config.yaml
head_dim: 64
vocab_size: 32638
norm: "rmsnorm"
positions: "rope"
rope_theta: 1000000.0
init_std_qkv: 0.0243
init_std_o: 0.0301
weight_decay: 0.0
lr_head: 0.00634
max_grad_norm: 1.0
schedule: "wsd"
max_seq_len: 1024
train_tokens: 1085000000
Each number is 50 + 10 x the weight over its row's rms, rounded and kept within 0 to 99. Layers, rows and columns count from 0. The size before them is the row's rms in percent of the matrix's.

# gate: layer 7 MLP gate, 2304x576, rms 0.0347, rows 1033-1067, columns 384-447
# up: layer 7 MLP up, 2304x576, rms 0.0347, rows 1033-1067, columns 384-447
# down: layer 7 MLP down (transposed), 2304x576, rms 0.0347, rows 1033-1067, columns 384-447
gate1033 092:31 42 44 62 53 33 38 60 59 44 63 34 63 44 57 40 49 60 67 56 56 55 50 60 64 50 42 33 66 61 69 48 38 50 71 42 30 49 47 49 32 68 46 64 54 51 53 36 36 67 60 43 48 58 59 49 59 48 52 44 41 49 45 57
up1033 092:59 61 46 45 52 53 31 83 60 50 75 44 65 38 42 51 46 47 68 30 50 64 63 36 50 48 51 69 43 59 53 54 33 38 52 31 39 48 31 49 48 57 36 61 50 40 50 40 50 41 52 56 60 57 39 66 56 55 52 51 40 45 46 38
down1033 096:48 52 43 48 68 71 37 43 52 46 32 66 58 49 44 48 55 38 65 39 43 46 45 59 70 67 59 43 49 37 55 34 49 37 54 46 50 51 51 36 58 61 54 56 68 40 51 57 28 55 52 59 40 45 48 61 55 58 41 51 33 59 43 51
gate1034 096:66 47 51 53 49 59 49 50 40 62 52 62 39 61 36 42 39 32 36 58 58 68 59 32 42 54 49 50 56 43 54 28 38 46 30 53 39 60 60 45 58 46 57 52 58 53 66 63 52 41 60 58 55 51 47 51 60 40 47 38 44 47 71 48
up1034 091:51 45 47 62 66 58 52 53 51 61 51 62 54 67 42 54 51 45 45 45 48 56 60 35 53 56 28 40 43 44 56 24 59 42 46 52 59 53 65 51 56 35 51 51 53 63 59 59 37 34 57 65 48 54 51 63 70 52 43 35 36 47 60 59
down1034 094:32 58 35 32 43 53 46 55 53 51 45 63 67 62 52 55 46 55 70 44 46 52 69 57 53 49 30 52 59 39 63 41 56 47 56 49 41 43 49 49 51 58 45 38 64 55 51 68 34 45 29 58 47 41 49 46 50 44 56 41 53 66 69 39
gate1035 096:53 64 55 62 53 46 54 42 45 40 46 36 52 43 33 53 52 53 54 63 56 33 50 69 49 70 73 65 67 49 47 59 42 44 55 59 48 42 64 60 45 49 43 68 50 38 48 39 48 34 49 53 65 49 69 60 57 33 57 63 42 32 57 62
up1035 102:49 60 41 55 55 50 53 42 43 47 44 38 65 50 64 39 62 51 61 58 41 64 34 55 42 61 69 37 91 45 53 56 52 44 45 53 48 45 58 55 54 64 45 64 42 64 51 50 56 49 43 54 50 66 50 37 53 41 44 68 56 48 50 52
down1035 103:34 60 76 51 62 64 32 54 60 60 45 67 55 34 54 52 60 43 45 60 40 54 52 58 43 67 46 39 44 49 47 52 53 67 48 57 43 49 45 54 49 52 54 35 52 41 38 66 38 50 43 52 55 39 49 43 51 69 43 57 52 52 43 51
gate1036 114:52 61 43 31 43 37 47 57 57 52 54 57 41 52 46 53 52 51 43 50 54 47 66 53 46 46 51 46 51 42 38 57 49 43 53 59 48 54 47 33 47 47 63 52 58 36 56 61 54 29 40 61 50 40 46 29 48 43 31 57 43 61 66 59
up1036 116:37 37 48 46 48 34 61 57 43 59 46 60 66 55 52 48 38 39 57 44 56 63 47 56 54 54 61 56 42 47 35 53 48 73 50 36 37 54 45 38 49 56 45 62 64 63 28 51 77 43 48 50 71 52 76 37 56 55 51 50 58 48 45 43
down1036 102:38 25 54 60 43 22 53 44 38 48 58 52 67 60 59 46 55 56 60 59 46 54 51 44 57 47 63 55 50 39 52 65 49 62 63 46 48 46 40 56 46 37 52 53 38 57 43 48 57 29 47 55 46 41 55 43 47 53 52 54 56 58 60 50
gate1037 088:47 58 43 69 51 55 49 40 37 48 41 64 51 51 47 65 61 49 37 42 41 33 28 64 56 67 49 54 56 46 50 32 62 54 40 56 36 46 48 69 47 58 48 64 69 63 61 70 46 52 51 53 28 39 54 45 45 63 53 61 51 46 46 41
up1037 090:52 42 57 63 51 54 38 53 44 50 44 60 48 58 59 44 52 52 39 29 51 48 40 56 41 63 50 44 52 47 46 43 59 53 46 64 53 58 63 55 38 49 66 61 61 59 65 46 61 57 35 53 36 37 46 45 47 62 33 48 53 42 54 56
down1037 098:46 36 59 57 65 65 35 53 56 36 51 56 35 38 51 50 36 60 21 31 52 45 36 51 48 56 46 48 59 51 31 43 77 39 48 52 46 51 50 52 70 50 53 54 62 52 51 68 51 51 48 54 43 58 64 31 45 56 29 58 65 49 52 42
gate1038 093:61 37 45 42 64 50 56 42 56 54 54 64 28 40 42 56 60 47 63 35 40 41 28 64 58 46 53 46 46 70 60 63 57 57 49 47 64 47 69 38 62 55 47 51 48 45 59 44 35 58 28 51 59 51 32 39 64 52 56 44 32 52 50 61
up1038 097:49 57 40 36 33 43 49 66 48 51 45 59 69 67 65 50 62 56 50 59 76 48 53 62 45 61 44 39 62 75 49 35 41 58 57 41 51 66 36 42 50 60 53 36 40 74 47 49 34 40 54 50 37 49 57 41 60 40 44 54 42 53 59 67
down1038 100:59 42 43 50 55 53 50 70 55 52 56 47 61 47 46 46 56 48 50 59 60 54 42 61 63 44 35 49 67 57 41 35 33 45 57 61 27 39 45 54 51 45 45 51 60 60 50 59 51 29 47 28 46 32 54 55 46 41 54 59 48 52 44 35
gate1039 106:44 60 40 49 53 50 65 45 48 48 55 46 57 65 45 57 45 57 58 45 67 55 53 55 50 48 56 54 32 59 60 44 57 46 53 43 38 60 55 65 53 51 62 60 35 48 57 51 53 58 37 27 57 46 62 38 64 47 48 52 50 57 49 57
up1039 110:59 39 55 44 45 58 54 37 49 55 59 49 39 56 48 40 47 52 63 47 49 49 40 48 53 29 48 33 67 65 56 39 70 46 47 37 52 50 50 71 55 43 45 51 37 45 41 68 46 43 54 43 70 58 45 48 39 33 34 47 46 72 59 69
down1039 102:43 34 59 40 63 33 60 41 46 58 49 47 57 55 49 53 48 47 46 52 45 43 44 40 49 21 48 51 57 28 57 45 50 41 41 45 51 32 50 46 55 46 42 48 48 49 40 49 48 36 50 59 57 59 51 37 53 36 57 50 59 41 53 47
gate1040 090:44 53 50 65 60 57 32 40 48 53 45 43 42 54 37 47 45 50 58 54 57 46 69 55 31 32 63 33 43 58 58 45 73 52 52 50 47 48 58 42 63 58 61 59 60 40 53 53 62 43 53 57 64 59 44 41 34 39 49 57 43 51 52 40
up1040 089:50 50 52 60 64 52 43 64 56 53 51 42 29 64 48 42 55 48 50 34 47 50 56 64 68 53 66 57 65 48 51 47 65 51 56 64 71 43 51 54 46 48 32 68 71 56 42 54 49 55 43 48 37 60 47 57 68 46 46 43 45 35 43 38
down1040 095:72 52 45 65 57 65 67 54 67 53 49 48 59 52 43 54 58 40 49 33 44 67 64 59 55 53 49 70 35 66 42 32 46 54 51 54 55 48 56 50 55 45 46 50 68 26 59 55 37 64 42 52 35 52 43 61 50 50 50 51 43 47 52 49
gate1041 091:55 46 44 45 48 47 49 45 30 48 44 50 50 65 51 66 41 48 33 52 41 56 70 53 49 51 48 38 54 66 47 45 63 58 58 50 58 54 53 50 55 33 47 38 51 53 48 46 47 53 46 66 60 50 54 42 52 58 44 46 35 42 44 49
up1041 102:43 51 52 62 73 40 52 38 41 41 23 40 47 58 47 47 48 46 53 40 40 56 57 50 55 49 45 45 55 59 61 52 33 41 54 51 66 39 51 55 39 54 47 60 53 41 38 48 71 41 38 47 49 41 50 30 39 53 55 23 51 52 51 40
down1041 099:31 49 63 61 42 56 52 48 57 56 63 36 44 46 51 60 38 78 35 43 41 48 46 52 49 59 45 51 31 65 46 56 45 48 49 47 53 58 36 62 50 53 53 52 65 42 47 44 88 40 63 56 41 49 65 40 52 47 51 42 48 48 37 47
gate1042 103:53 46 35 47 47 42 51 33 56 50 36 51 38 53 52 43 44 43 43 46 48 48 43 39 55 32 58 48 45 51 55 52 60 53 53 38 72 53 60 45 90 48 39 52 60 46 57 52 48 40 56 65 43 23 48 46 49 55 48 40 41 39 64 62
up1042 111:49 57 45 40 64 43 50 50 66 45 52 58 46 62 45 47 49 25 44 53 59 50 43 44 64 42 42 38 40 65 58 43 52 45 47 49 70 64 59 50 51 32 41 55 40 34 51 52 78 62 46 49 39 53 50 40 46 48 71 61 50 56 56 43
down1042 109:46 56 49 53 45 31 39 61 59 66 62 66 51 61 63 45 47 28 43 56 54 54 44 57 42 48 64 76 49 47 41 58 53 58 46 22 79 59 51 66 62 30 50 62 59 36 47 41 54 38 51 61 49 48 45 44 51 30 38 55 54 51 55 46
gate1043 106:35 55 31 46 60 54 40 54 43 64 52 41 41 42 47 43 54 28 56 56 33 54 60 50 50 59 48 46 41 55 43 45 55 55 40 48 47 56 60 37 67 53 42 38 50 48 66 48 49 47 47 53 58 62 52 57 57 56 50 47 42 44 58 56
up1043 120:32 30 30 33 61 54 51 55 22 53 46 27 39 57 61 53 53 47 54 60 48 39 49 30 54 68 46 54 43 24 50 45 57 49 39 51 59 51 50 60 36 47 59 50 34 48 56 47 55 51 55 58 70 65 46 43 44 49 37 58 43 51 35 31
down1043 108:52 49 41 40 35 65 54 35 50 62 38 47 53 45 55 62 46 50 60 43 59 59 56 50 46 62 63 48 53 45 55 36 53 24 40 51 38 52 46 49 41 51 51 48 42 31 43 45 56 55 36 54 53 53 40 54 55 60 65 53 45 59 42 60
gate1044 103:44 62 54 52 60 63 59 53 48 55 45 41 48 56 41 38 43 47 55 56 46 52 39 69 51 61 48 49 67 40 64 44 50 55 55 57 63 45 49 43 59 58 53 39 52 37 45 61 42 45 61 68 56 68 44 52 59 65 56 46 53 37 40 61
up1044 101:42 55 74 51 56 39 52 68 45 31 47 45 42 48 57 66 41 49 60 37 51 53 57 56 47 37 68 66 46 60 25 37 57 44 49 56 35 55 18 46 45 33 48 58 39 54 47 33 47 37 47 41 42 46 32 43 69 38 49 52 22 55 54 46
down1044 101:53 55 51 44 57 42 49 59 56 23 40 36 65 64 54 64 53 81 45 39 51 32 50 67 56 52 52 72 58 62 50 34 40 41 53 45 45 58 51 70 53 59 61 48 64 38 53 53 45 42 67 43 48 41 37 39 72 32 49 37 39 53 52 58
gate1045 100:70 46 59 60 69 40 45 55 47 55 40 48 33 53 55 50 46 53 50 43 62 60 46 45 46 27 64 46 41 64 58 55 58 53 48 41 36 60 64 62 53 55 51 49 46 43 59 62 47 59 44 45 72 59 39 32 54 41 39 57 48 68 52 60
up1045 100:48 48 48 56 70 54 51 52 44 48 52 47 50 52 49 43 61 55 54 51 52 50 55 40 56 43 38 39 54 70 56 65 43 41 57 46 62 60 77 49 56 61 59 58 55 44 49 51 54 56 48 46 54 50 38 39 39 40 65 61 54 75 45 51
down1045 104:45 37 50 66 45 36 57 57 46 41 46 50 42 65 45 54 55 49 53 36 48 40 49 45 35 47 56 37 50 68 63 53 62 63 43 44 53 61 58 54 50 49 45 54 39 45 60 51 56 53 44 56 74 48 43 51 35 45 62 56 46 68 42 60
gate1046 103:61 38 66 63 51 54 31 73 49 43 46 38 51 49 50 42 57 58 59 42 47 39 38 53 73 57 65 43 35 44 49 45 36 50 52 47 54 54 64 61 62 42 37 35 55 65 57 46 50 49 46 47 36 59 62 52 50 62 51 53 55 45 47 51
up1046 111:62 49 65 44 51 40 45 52 49 58 41 49 55 59 59 44 37 57 37 52 58 53 47 58 48 55 48 56 51 51 56 44 52 50 50 52 54 40 28 27 54 56 39 63 47 58 60 55 40 50 38 63 58 41 60 44 43 57 41 67 45 53 47 47
down1046 104:40 48 52 44 54 58 36 35 49 57 63 45 36 49 47 71 43 55 37 62 61 39 56 46 45 56 54 49 48 39 45 53 46 58 49 53 36 39 45 65 42 61 63 59 44 46 63 60 39 52 47 55 53 49 68 38 59 52 42 56 60 56 47 50
gate1047 099:39 56 37 51 47 30 42 43 35 42 39 60 59 51 43 51 53 49 32 40 46 22 65 29 64 47 61 55 37 65 59 51 50 53 35 47 54 48 54 34 54 46 46 38 36 36 51 54 51 40 62 47 68 46 62 67 47 46 44 58 37 62 52 47
up1047 101:53 32 34 51 59 50 54 46 60 74 63 52 48 28 58 54 47 68 74 40 66 67 58 69 47 35 47 60 56 54 54 48 37 40 54 59 37 61 50 60 54 59 44 49 63 51 65 56 50 75 44 53 38 40 58 33 41 41 51 52 75 46 60 37
down1047 102:36 48 40 55 58 50 62 50 51 38 56 41 46 57 42 48 47 62 30 73 59 49 38 59 35 49 40 41 63 58 54 47 55 47 49 59 60 48 44 46 58 48 69 51 54 45 61 45 50 44 35 50 37 54 52 64 62 43 51 39 51 37 48 46
gate1048 132:50 39 61 57 51 54 43 54 45 34 43 51 54 57 54 54 34 39 46 44 41 61 32 65 45 45 35 50 49 42 53 50 61 59 25 53 53 48 50 51 47 53 66 54 50 44 56 34 60 70 33 53 38 52 52 60 54 35 37 53 37 42 50 46
up1048 138:24 46 77 37 30 48 49 52 35 60 43 61 27 40 37 57 45 47 52 28 38 51 57 47 51 35 36 51 64 60 60 54 47 49 43 51 54 52 50 46 57 65 45 51 63 42 60 56 44 55 63 56 41 60 49 53 42 56 45 54 51 57 40 56
down1048 098:44 63 63 58 54 47 60 44 37 47 50 37 56 49 60 60 50 54 44 41 46 36 35 65 51 27 44 48 49 43 53 49 38 54 44 49 42 36 62 54 50 65 49 40 60 43 55 44 52 43 38 52 71 39 47 48 61 35 60 48 48 50 54 52
gate1049 093:36 49 32 58 53 68 43 37 66 57 54 64 59 49 58 47 61 41 57 38 70 47 60 42 48 54 51 46 39 39 46 40 45 43 51 29 56 29 41 62 38 55 65 41 39 52 40 50 62 38 37 43 39 47 22 32 60 46 60 31 60 46 49 51
up1049 093:33 42 54 34 41 68 47 51 54 36 65 64 46 59 65 53 37 39 53 23 55 54 62 35 58 35 43 41 36 55 44 56 52 46 45 49 49 31 59 54 30 55 43 55 41 55 41 42 54 34 47 48 50 46 37 45 58 43 37 41 54 67 58 64
down1049 100:52 72 39 45 54 55 59 40 46 52 64 49 45 45 48 63 48 49 42 35 54 58 40 48 59 51 49 51 48 48 61 59 67 52 52 53 53 54 68 58 56 42 38 55 30 46 47 49 36 50 54 53 49 71 49 42 39 57 49 31 54 48 38 48
gate1050 095:48 57 56 52 49 41 67 29 68 58 72 46 61 49 53 49 56 33 71 53 39 32 59 55 49 50 50 69 52 46 42 38 35 53 58 41 68 39 48 48 24 54 31 48 29 52 56 54 50 48 39 38 41 46 70 44 49 32 47 47 21 47 40 49
up1050 097:58 62 45 41 51 46 61 38 41 50 51 64 51 48 51 42 46 48 56 55 35 39 46 40 43 60 35 56 56 48 44 46 58 17 54 45 49 59 52 46 44 48 56 48 55 60 53 52 35 32 56 52 45 34 43 66 47 48 62 52 46 38 49 42
down1050 098:65 54 45 28 64 59 57 47 53 49 45 59 64 66 66 59 47 48 52 52 53 46 51 50 37 67 60 40 49 69 52 59 70 55 62 57 66 45 58 44 58 55 48 68 49 47 65 38 44 60 47 51 49 55 57 56 60 49 49 61 52 39 66 65
gate1051 093:46 42 51 40 57 53 54 44 62 54 63 57 47 50 41 55 48 58 45 58 57 55 51 51 56 44 60 65 33 36 48 41 26 68 50 42 48 71 57 49 53 62 52 48 76 53 50 57 43 61 69 54 62 45 44 50 56 40 53 53 47 50 46 36
up1051 094:55 54 56 48 44 52 59 38 63 49 54 51 35 42 46 45 51 40 52 41 53 49 57 62 52 58 48 40 44 59 50 49 31 49 46 44 49 54 60 53 49 65 53 55 65 44 49 72 42 52 52 55 70 42 41 54 49 52 40 42 56 51 32 39
down1051 098:55 58 53 46 41 59 34 49 54 44 68 51 51 33 32 52 34 48 51 46 60 49 53 53 37 58 48 48 46 49 52 59 46 51 39 35 70 44 44 63 52 46 52 49 33 52 41 41 41 73 53 39 64 54 41 38 53 47 64 52 35 56 51 45
gate1052 085:64 58 48 36 58 39 53 45 36 53 46 34 25 35 46 53 58 47 32 48 51 62 74 57 34 35 50 38 37 47 47 57 47 59 54 59 56 59 41 46 48 65 60 47 69 37 63 45 44 62 66 49 44 50 47 39 43 65 66 62 60 51 51 50
up1052 087:40 60 60 34 35 36 63 60 67 30 51 55 45 47 48 46 29 40 40 47 71 52 61 53 58 47 46 45 37 49 45 34 45 53 47 67 49 53 48 41 55 59 44 57 57 53 54 61 47 42 40 43 29 65 34 67 35 51 34 56 47 51 55 51
down1052 093:56 59 58 52 61 60 43 51 53 47 57 49 48 46 44 49 35 45 49 45 58 56 55 46 43 56 51 42 48 47 47 41 52 45 54 64 52 50 49 49 55 48 55 64 42 59 50 47 38 51 75 62 49 64 53 44 48 42 41 42 43 57 46 54
gate1053 086:54 38 48 59 39 59 39 60 44 47 49 46 46 46 54 49 63 53 33 47 48 53 36 61 43 48 78 44 60 58 49 40 61 61 48 50 32 50 80 55 33 44 70 59 56 67 47 52 44 47 45 60 42 50 42 68 57 49 40 40 36 57 52 61
up1053 095:43 57 45 36 36 66 42 29 41 61 42 62 38 53 34 71 56 45 41 58 51 67 51 58 54 53 23 37 51 47 32 57 56 46 63 48 55 32 39 56 76 57 29 49 39 54 55 46 32 51 32 38 42 59 32 60 61 60 45 54 61 53 56 60
down1053 100:34 60 36 41 48 62 65 31 48 46 54 61 21 56 33 61 49 56 40 55 47 73 41 56 68 53 13 30 56 39 24 64 53 54 68 58 59 28 54 51 81 51 41 40 45 52 42 49 36 39 28 44 34 53 43 53 51 60 45 37 62 36 53 58
gate1054 105:48 40 40 62 53 48 32 37 67 61 37 51 34 56 60 60 40 34 62 54 45 65 45 54 49 67 40 51 52 73 54 35 48 63 43 68 50 62 55 40 82 50 52 41 41 51 69 51 45 60 33 38 62 34 65 50 38 49 44 52 44 39 36 50
up1054 114:38 48 48 49 44 47 50 45 39 60 64 52 48 66 48 61 50 52 46 67 40 59 50 41 44 48 48 58 37 46 48 64 50 35 58 48 50 65 46 59 51 53 49 36 49 49 41 53 34 34 57 73 59 50 57 58 46 64 52 46 51 66 32 65
down1054 105:43 41 53 48 55 59 68 62 37 15 74 51 49 82 51 70 57 52 48 58 52 58 55 33 45 53 53 53 55 55 41 52 53 35 61 42 52 54 48 48 66 46 69 62 49 40 58 41 47 41 54 81 47 47 51 37 54 38 44 58 44 59 50 65
gate1055 099:52 62 47 47 60 73 43 52 40 40 43 38 45 54 28 57 47 56 51 63 46 51 52 51 61 43 62 39 54 40 65 42 44 45 41 54 46 60 46 47 34 61 54 38 61 30 55 53 53 36 49 45 44 43 62 46 50 72 52 52 55 31 61 61
up1055 094:48 57 51 49 51 52 63 53 47 53 47 37 52 56 47 64 57 53 34 63 43 47 60 49 61 49 62 44 50 51 67 46 45 45 51 49 46 64 54 35 50 57 49 31 63 39 57 58 51 56 32 48 60 65 69 39 48 66 49 55 43 28 47 51
down1055 099:43 53 44 49 55 52 49 40 35 55 53 48 43 54 42 56 59 46 40 72 38 58 59 51 56 41 50 38 45 48 50 72 66 43 42 30 48 42 50 53 57 61 59 58 56 51 55 46 60 55 37 44 45 67 58 40 52 48 53 80 50 53 55 55
gate1056 092:49 63 52 51 31 56 71 40 54 16 59 54 41 58 42 60 54 57 37 35 55 54 45 51 53 57 43 43 53 66 62 63 36 48 48 49 43 44 31 36 34 49 45 56 49 44 32 44 48 55 44 44 50 22 42 44 48 52 41 47 41 50 55 45
up1056 089:54 47 50 54 34 63 60 37 64 38 45 52 47 41 48 45 49 60 37 34 63 53 52 47 52 58 39 46 50 53 46 68 56 51 28 50 51 55 31 45 46 55 52 47 46 52 60 58 26 49 47 47 42 35 51 54 51 56 64 47 51 51 56 36
down1056 094:44 36 56 36 37 53 40 53 48 47 51 54 58 42 46 56 52 42 40 48 37 42 80 59 64 57 30 61 41 48 57 54 50 43 52 60 52 47 41 49 65 67 39 71 65 58 42 56 45 53 56 48 41 54 44 40 42 39 56 52 52 57 54 58
gate1057 088:55 45 40 58 42 42 59 51 40 56 60 59 33 25 41 49 43 51 48 41 53 48 46 56 41 56 58 23 41 52 56 47 58 68 49 62 63 34 47 52 55 12 57 29 36 55 40 48 56 66 50 31 44 60 49 45 49 42 37 47 68 40 54 45
up1057 086:49 42 40 54 35 44 46 54 54 66 76 36 57 55 51 52 48 58 46 48 45 46 56 54 35 32 57 62 48 58 51 40 53 47 53 42 55 60 46 47 68 28 41 48 53 37 50 50 61 62 46 54 45 61 53 41 43 61 51 46 45 38 40 51
down1057 095:65 42 21 42 54 56 59 60 41 62 65 51 50 32 54 44 54 56 63 56 49 49 52 49 24 55 46 53 49 56 58 48 41 50 58 65 44 61 56 61 41 31 57 60 64 43 33 69 60 76 61 52 59 63 48 37 36 44 37 20 65 54 54 17
gate1058 106:56 46 41 45 53 31 40 54 38 40 49 43 57 45 64 66 41 44 49 45 30 63 43 43 64 48 51 46 65 69 43 44 43 51 43 60 33 60 42 52 37 48 47 53 32 51 59 55 63 56 41 44 50 35 53 62 45 39 41 71 41 45 36 59
up1058 105:50 51 45 43 41 56 42 59 48 55 37 41 61 48 55 59 45 46 49 44 39 40 48 37 57 68 46 66 47 41 58 47 59 58 48 58 51 55 38 46 56 28 59 59 51 58 38 52 52 61 58 46 54 36 63 51 46 41 38 61 45 36 34 65
down1058 104:46 62 45 45 71 65 48 54 47 52 40 44 43 50 38 51 33 58 49 41 56 38 37 61 46 58 48 62 59 49 71 63 48 32 67 55 66 64 40 61 47 61 69 56 54 46 47 67 46 46 51 37 51 63 49 38 41 39 47 56 46 61 67 57
gate1059 089:65 46 73 51 66 42 42 45 52 65 35 46 27 36 54 50 49 46 55 50 61 40 50 39 55 47 36 52 45 50 52 41 47 40 21 61 62 46 57 35 62 44 30 42 69 38 51 60 65 64 45 53 37 52 45 53 54 45 56 37 39 47 50 65
up1059 092:40 47 46 44 46 49 45 48 37 50 47 44 63 40 45 38 37 46 33 17 39 38 60 45 68 43 46 58 53 72 50 59 50 53 47 53 41 35 56 47 52 40 48 47 53 41 45 61 66 54 33 65 43 59 46 78 60 53 46 58 34 47 43 53
down1059 099:64 29 59 58 52 52 52 60 44 53 52 29 64 67 20 47 51 56 41 49 31 56 54 43 52 49 30 71 57 68 68 55 56 52 60 53 34 43 42 43 46 45 47 53 24 28 45 41 48 41 40 52 50 48 62 67 52 60 45 66 72 57 51 63
gate1060 092:49 60 39 56 44 49 65 54 36 53 46 37 44 52 61 42 44 54 32 49 42 56 57 73 47 49 55 51 65 51 54 31 66 52 30 57 62 37 71 57 39 35 43 63 44 49 64 37 46 63 45 76 44 50 56 34 52 53 34 37 53 51 46 52
up1060 092:51 59 37 61 63 50 48 51 62 46 54 70 58 38 53 58 60 40 60 51 57 61 57 54 57 46 50 64 34 44 41 52 27 55 50 51 72 53 37 43 74 63 65 38 60 34 54 45 59 57 59 47 31 41 43 45 64 54 41 37 71 46 50 43
down1060 099:58 59 38 65 64 45 40 51 51 56 49 46 49 47 50 32 61 44 43 44 60 58 48 68 55 45 45 43 38 43 43 74 54 55 57 42 44 45 46 42 56 68 63 42 50 41 45 46 59 42 69 56 48 51 42 50 39 49 56 61 54 75 47 40
gate1061 118:36 49 57 43 55 50 41 52 35 59 49 33 35 56 56 73 59 57 61 39 59 51 58 43 36 53 44 64 50 64 58 32 52 60 43 50 57 42 54 58 46 61 46 56 46 50 62 47 50 51 49 57 44 44 57 47 74 61 49 51 75 54 51 47
up1061 126:51 49 58 38 53 56 37 43 47 61 37 45 39 58 52 48 49 55 67 37 46 50 49 37 40 50 30 51 26 68 61 38 49 64 59 52 51 62 45 65 33 66 66 62 49 52 68 47 23 55 75 56 39 39 51 43 46 44 51 23 54 60 53 44
down1061 105:42 52 58 60 40 71 39 63 52 57 55 64 57 62 66 57 38 61 57 44 51 42 81 47 50 65 40 49 23 58 58 48 38 66 40 49 46 45 56 60 53 62 74 51 55 52 48 47 41 71 61 42 42 41 53 59 51 47 62 57 66 51 60 44
gate1062 089:47 51 47 57 37 65 56 54 51 55 53 67 50 30 46 49 46 65 35 56 48 50 61 32 44 49 49 38 44 64 53 47 44 59 39 46 30 51 55 44 68 40 44 52 47 57 43 42 44 38 40 44 53 47 51 37 51 57 46 62 54 53 60 56
up1062 092:39 51 46 49 52 43 50 49 55 53 35 66 47 61 79 46 54 46 59 63 51 59 31 36 58 31 46 40 35 64 20 52 52 41 67 50 41 48 64 53 58 58 47 43 64 62 56 58 46 56 56 50 48 42 58 50 60 45 51 55 45 51 46 55
down1062 093:62 59 37 51 45 62 43 53 52 40 51 40 49 37 32 34 36 47 73 47 53 46 47 55 45 75 60 49 56 33 61 32 56 46 40 58 44 44 43 41 40 56 49 68 35 60 40 46 53 41 51 46 62 52 46 57 40 45 64 60 41 55 44 48
gate1063 101:45 59 42 66 58 55 46 51 66 43 60 49 35 34 77 52 62 47 55 28 53 65 63 46 51 50 41 42 47 46 49 62 53 55 37 53 53 51 52 55 57 59 71 52 49 38 51 46 56 52 72 45 47 64 45 60 63 49 69 60 52 59 71 48
up1063 097:53 35 49 63 41 56 67 43 46 55 61 50 49 25 33 45 61 57 59 29 38 66 55 35 49 50 45 45 54 35 51 53 63 49 42 56 48 20 50 66 52 56 68 50 51 49 53 28 38 43 75 46 63 60 39 72 65 39 48 43 53 42 28 37
down1063 099:41 34 56 50 52 63 56 50 45 44 52 53 34 43 37 43 55 56 52 54 42 54 31 54 56 59 43 57 31 50 42 52 56 40 41 50 49 47 61 58 59 60 36 53 49 40 60 41 45 55 47 51 53 60 40 40 65 55 67 61 55 24 40 54
gate1064 098:60 52 54 60 44 48 48 21 41 42 49 58 35 47 53 67 49 60 39 60 53 45 48 54 34 47 45 40 73 45 58 61 60 64 62 44 54 64 48 50 51 56 57 66 35 55 40 64 42 47 56 52 54 49 56 51 45 41 52 54 68 54 67 51
up1064 101:43 41 31 51 62 33 59 53 51 45 54 46 54 51 48 45 53 58 41 42 41 59 49 36 58 47 52 54 28 60 45 44 32 38 57 56 54 41 48 50 62 48 40 35 41 46 62 51 51 44 23 45 56 41 56 22 58 42 38 33 38 33 35 61
down1064 103:53 48 61 47 43 38 57 26 43 33 46 43 41 53 50 60 50 51 49 54 47 39 42 39 45 54 58 48 64 49 57 50 38 49 51 59 56 59 28 57 57 45 52 57 54 55 46 56 66 44 65 54 56 46 55 37 45 45 48 54 61 47 39 46
gate1065 090:48 41 64 41 24 52 42 26 57 42 61 32 54 45 50 70 43 52 69 67 55 33 58 54 50 48 65 62 65 45 43 48 37 51 39 46 70 52 40 59 49 41 33 73 48 51 32 71 32 37 54 47 41 54 73 43 68 46 47 66 67 59 35 51
up1065 082:57 55 36 48 61 48 44 66 60 52 51 55 59 48 51 40 57 30 52 68 53 48 39 46 62 58 53 45 40 58 59 57 47 42 67 43 47 44 53 43 55 65 57 51 46 38 54 47 61 53 59 47 65 51 27 30 58 47 50 29 64 45 47 59
down1065 092:45 47 57 52 49 57 53 51 43 60 43 53 54 42 41 41 55 48 48 24 42 41 46 61 51 44 38 43 58 74 55 59 67 41 63 25 54 51 29 52 46 51 60 49 53 63 42 35 57 64 49 45 44 25 32 61 45 48 54 42 50 51 57 61
gate1066 106:64 49 54 45 31 44 43 39 82 57 52 47 54 49 37 44 46 47 58 39 47 58 55 41 43 44 43 49 57 56 58 58 52 51 44 35 46 45 58 49 47 52 61 36 53 43 48 57 58 51 46 29 37 48 49 76 44 45 44 63 62 58 35 43
up1066 104:70 46 53 39 45 43 51 48 67 43 52 71 45 50 53 44 59 42 57 52 46 56 40 52 53 44 50 56 49 41 62 58 38 60 47 59 42 62 45 47 50 42 68 61 52 33 45 53 27 63 45 46 58 56 45 63 40 43 37 57 49 54 42 55
down1066 105:60 40 36 51 45 33 53 54 58 46 48 25 46 42 62 61 60 61 48 52 64 34 54 39 49 55 43 53 49 42 54 40 49 51 48 52 20 67 45 60 49 27 67 43 64 20 62 33 54 58 45 48 57 38 57 52 41 48 54 49 41 62 44 52
gate1067 095:51 60 41 78 47 57 46 50 57 44 42 51 66 48 66 59 60 42 59 28 43 40 50 36 50 41 37 43 63 30 50 50 35 63 41 45 50 37 59 57 51 45 49 51 63 54 55 68 35 43 67 59 46 38 55 52 29 48 47 54 46 58 46 45
up1067 101:40 48 49 50 59 47 53 43 52 45 58 49 56 45 49 58 45 55 40 57 53 43 63 58 31 45 64 34 42 61 53 31 73 46 54 55 37 36 54 56 30 44 48 50 51 57 63 48 51 42 48 52 52 46 72 24 44 62 31 68 62 50 33 41
down1067 100:41 45 19 54 47 54 37 38 57 54 55 56 60 45 56 57 42 43 49 47 57 40 56 63 52 36 61 34 54 53 51 38 43 45 56 56 38 40 71 58 47 41 54 55 40 66 50 62 61 61 43 61 54 47 56 56 42 58 46 63 56 50 17 42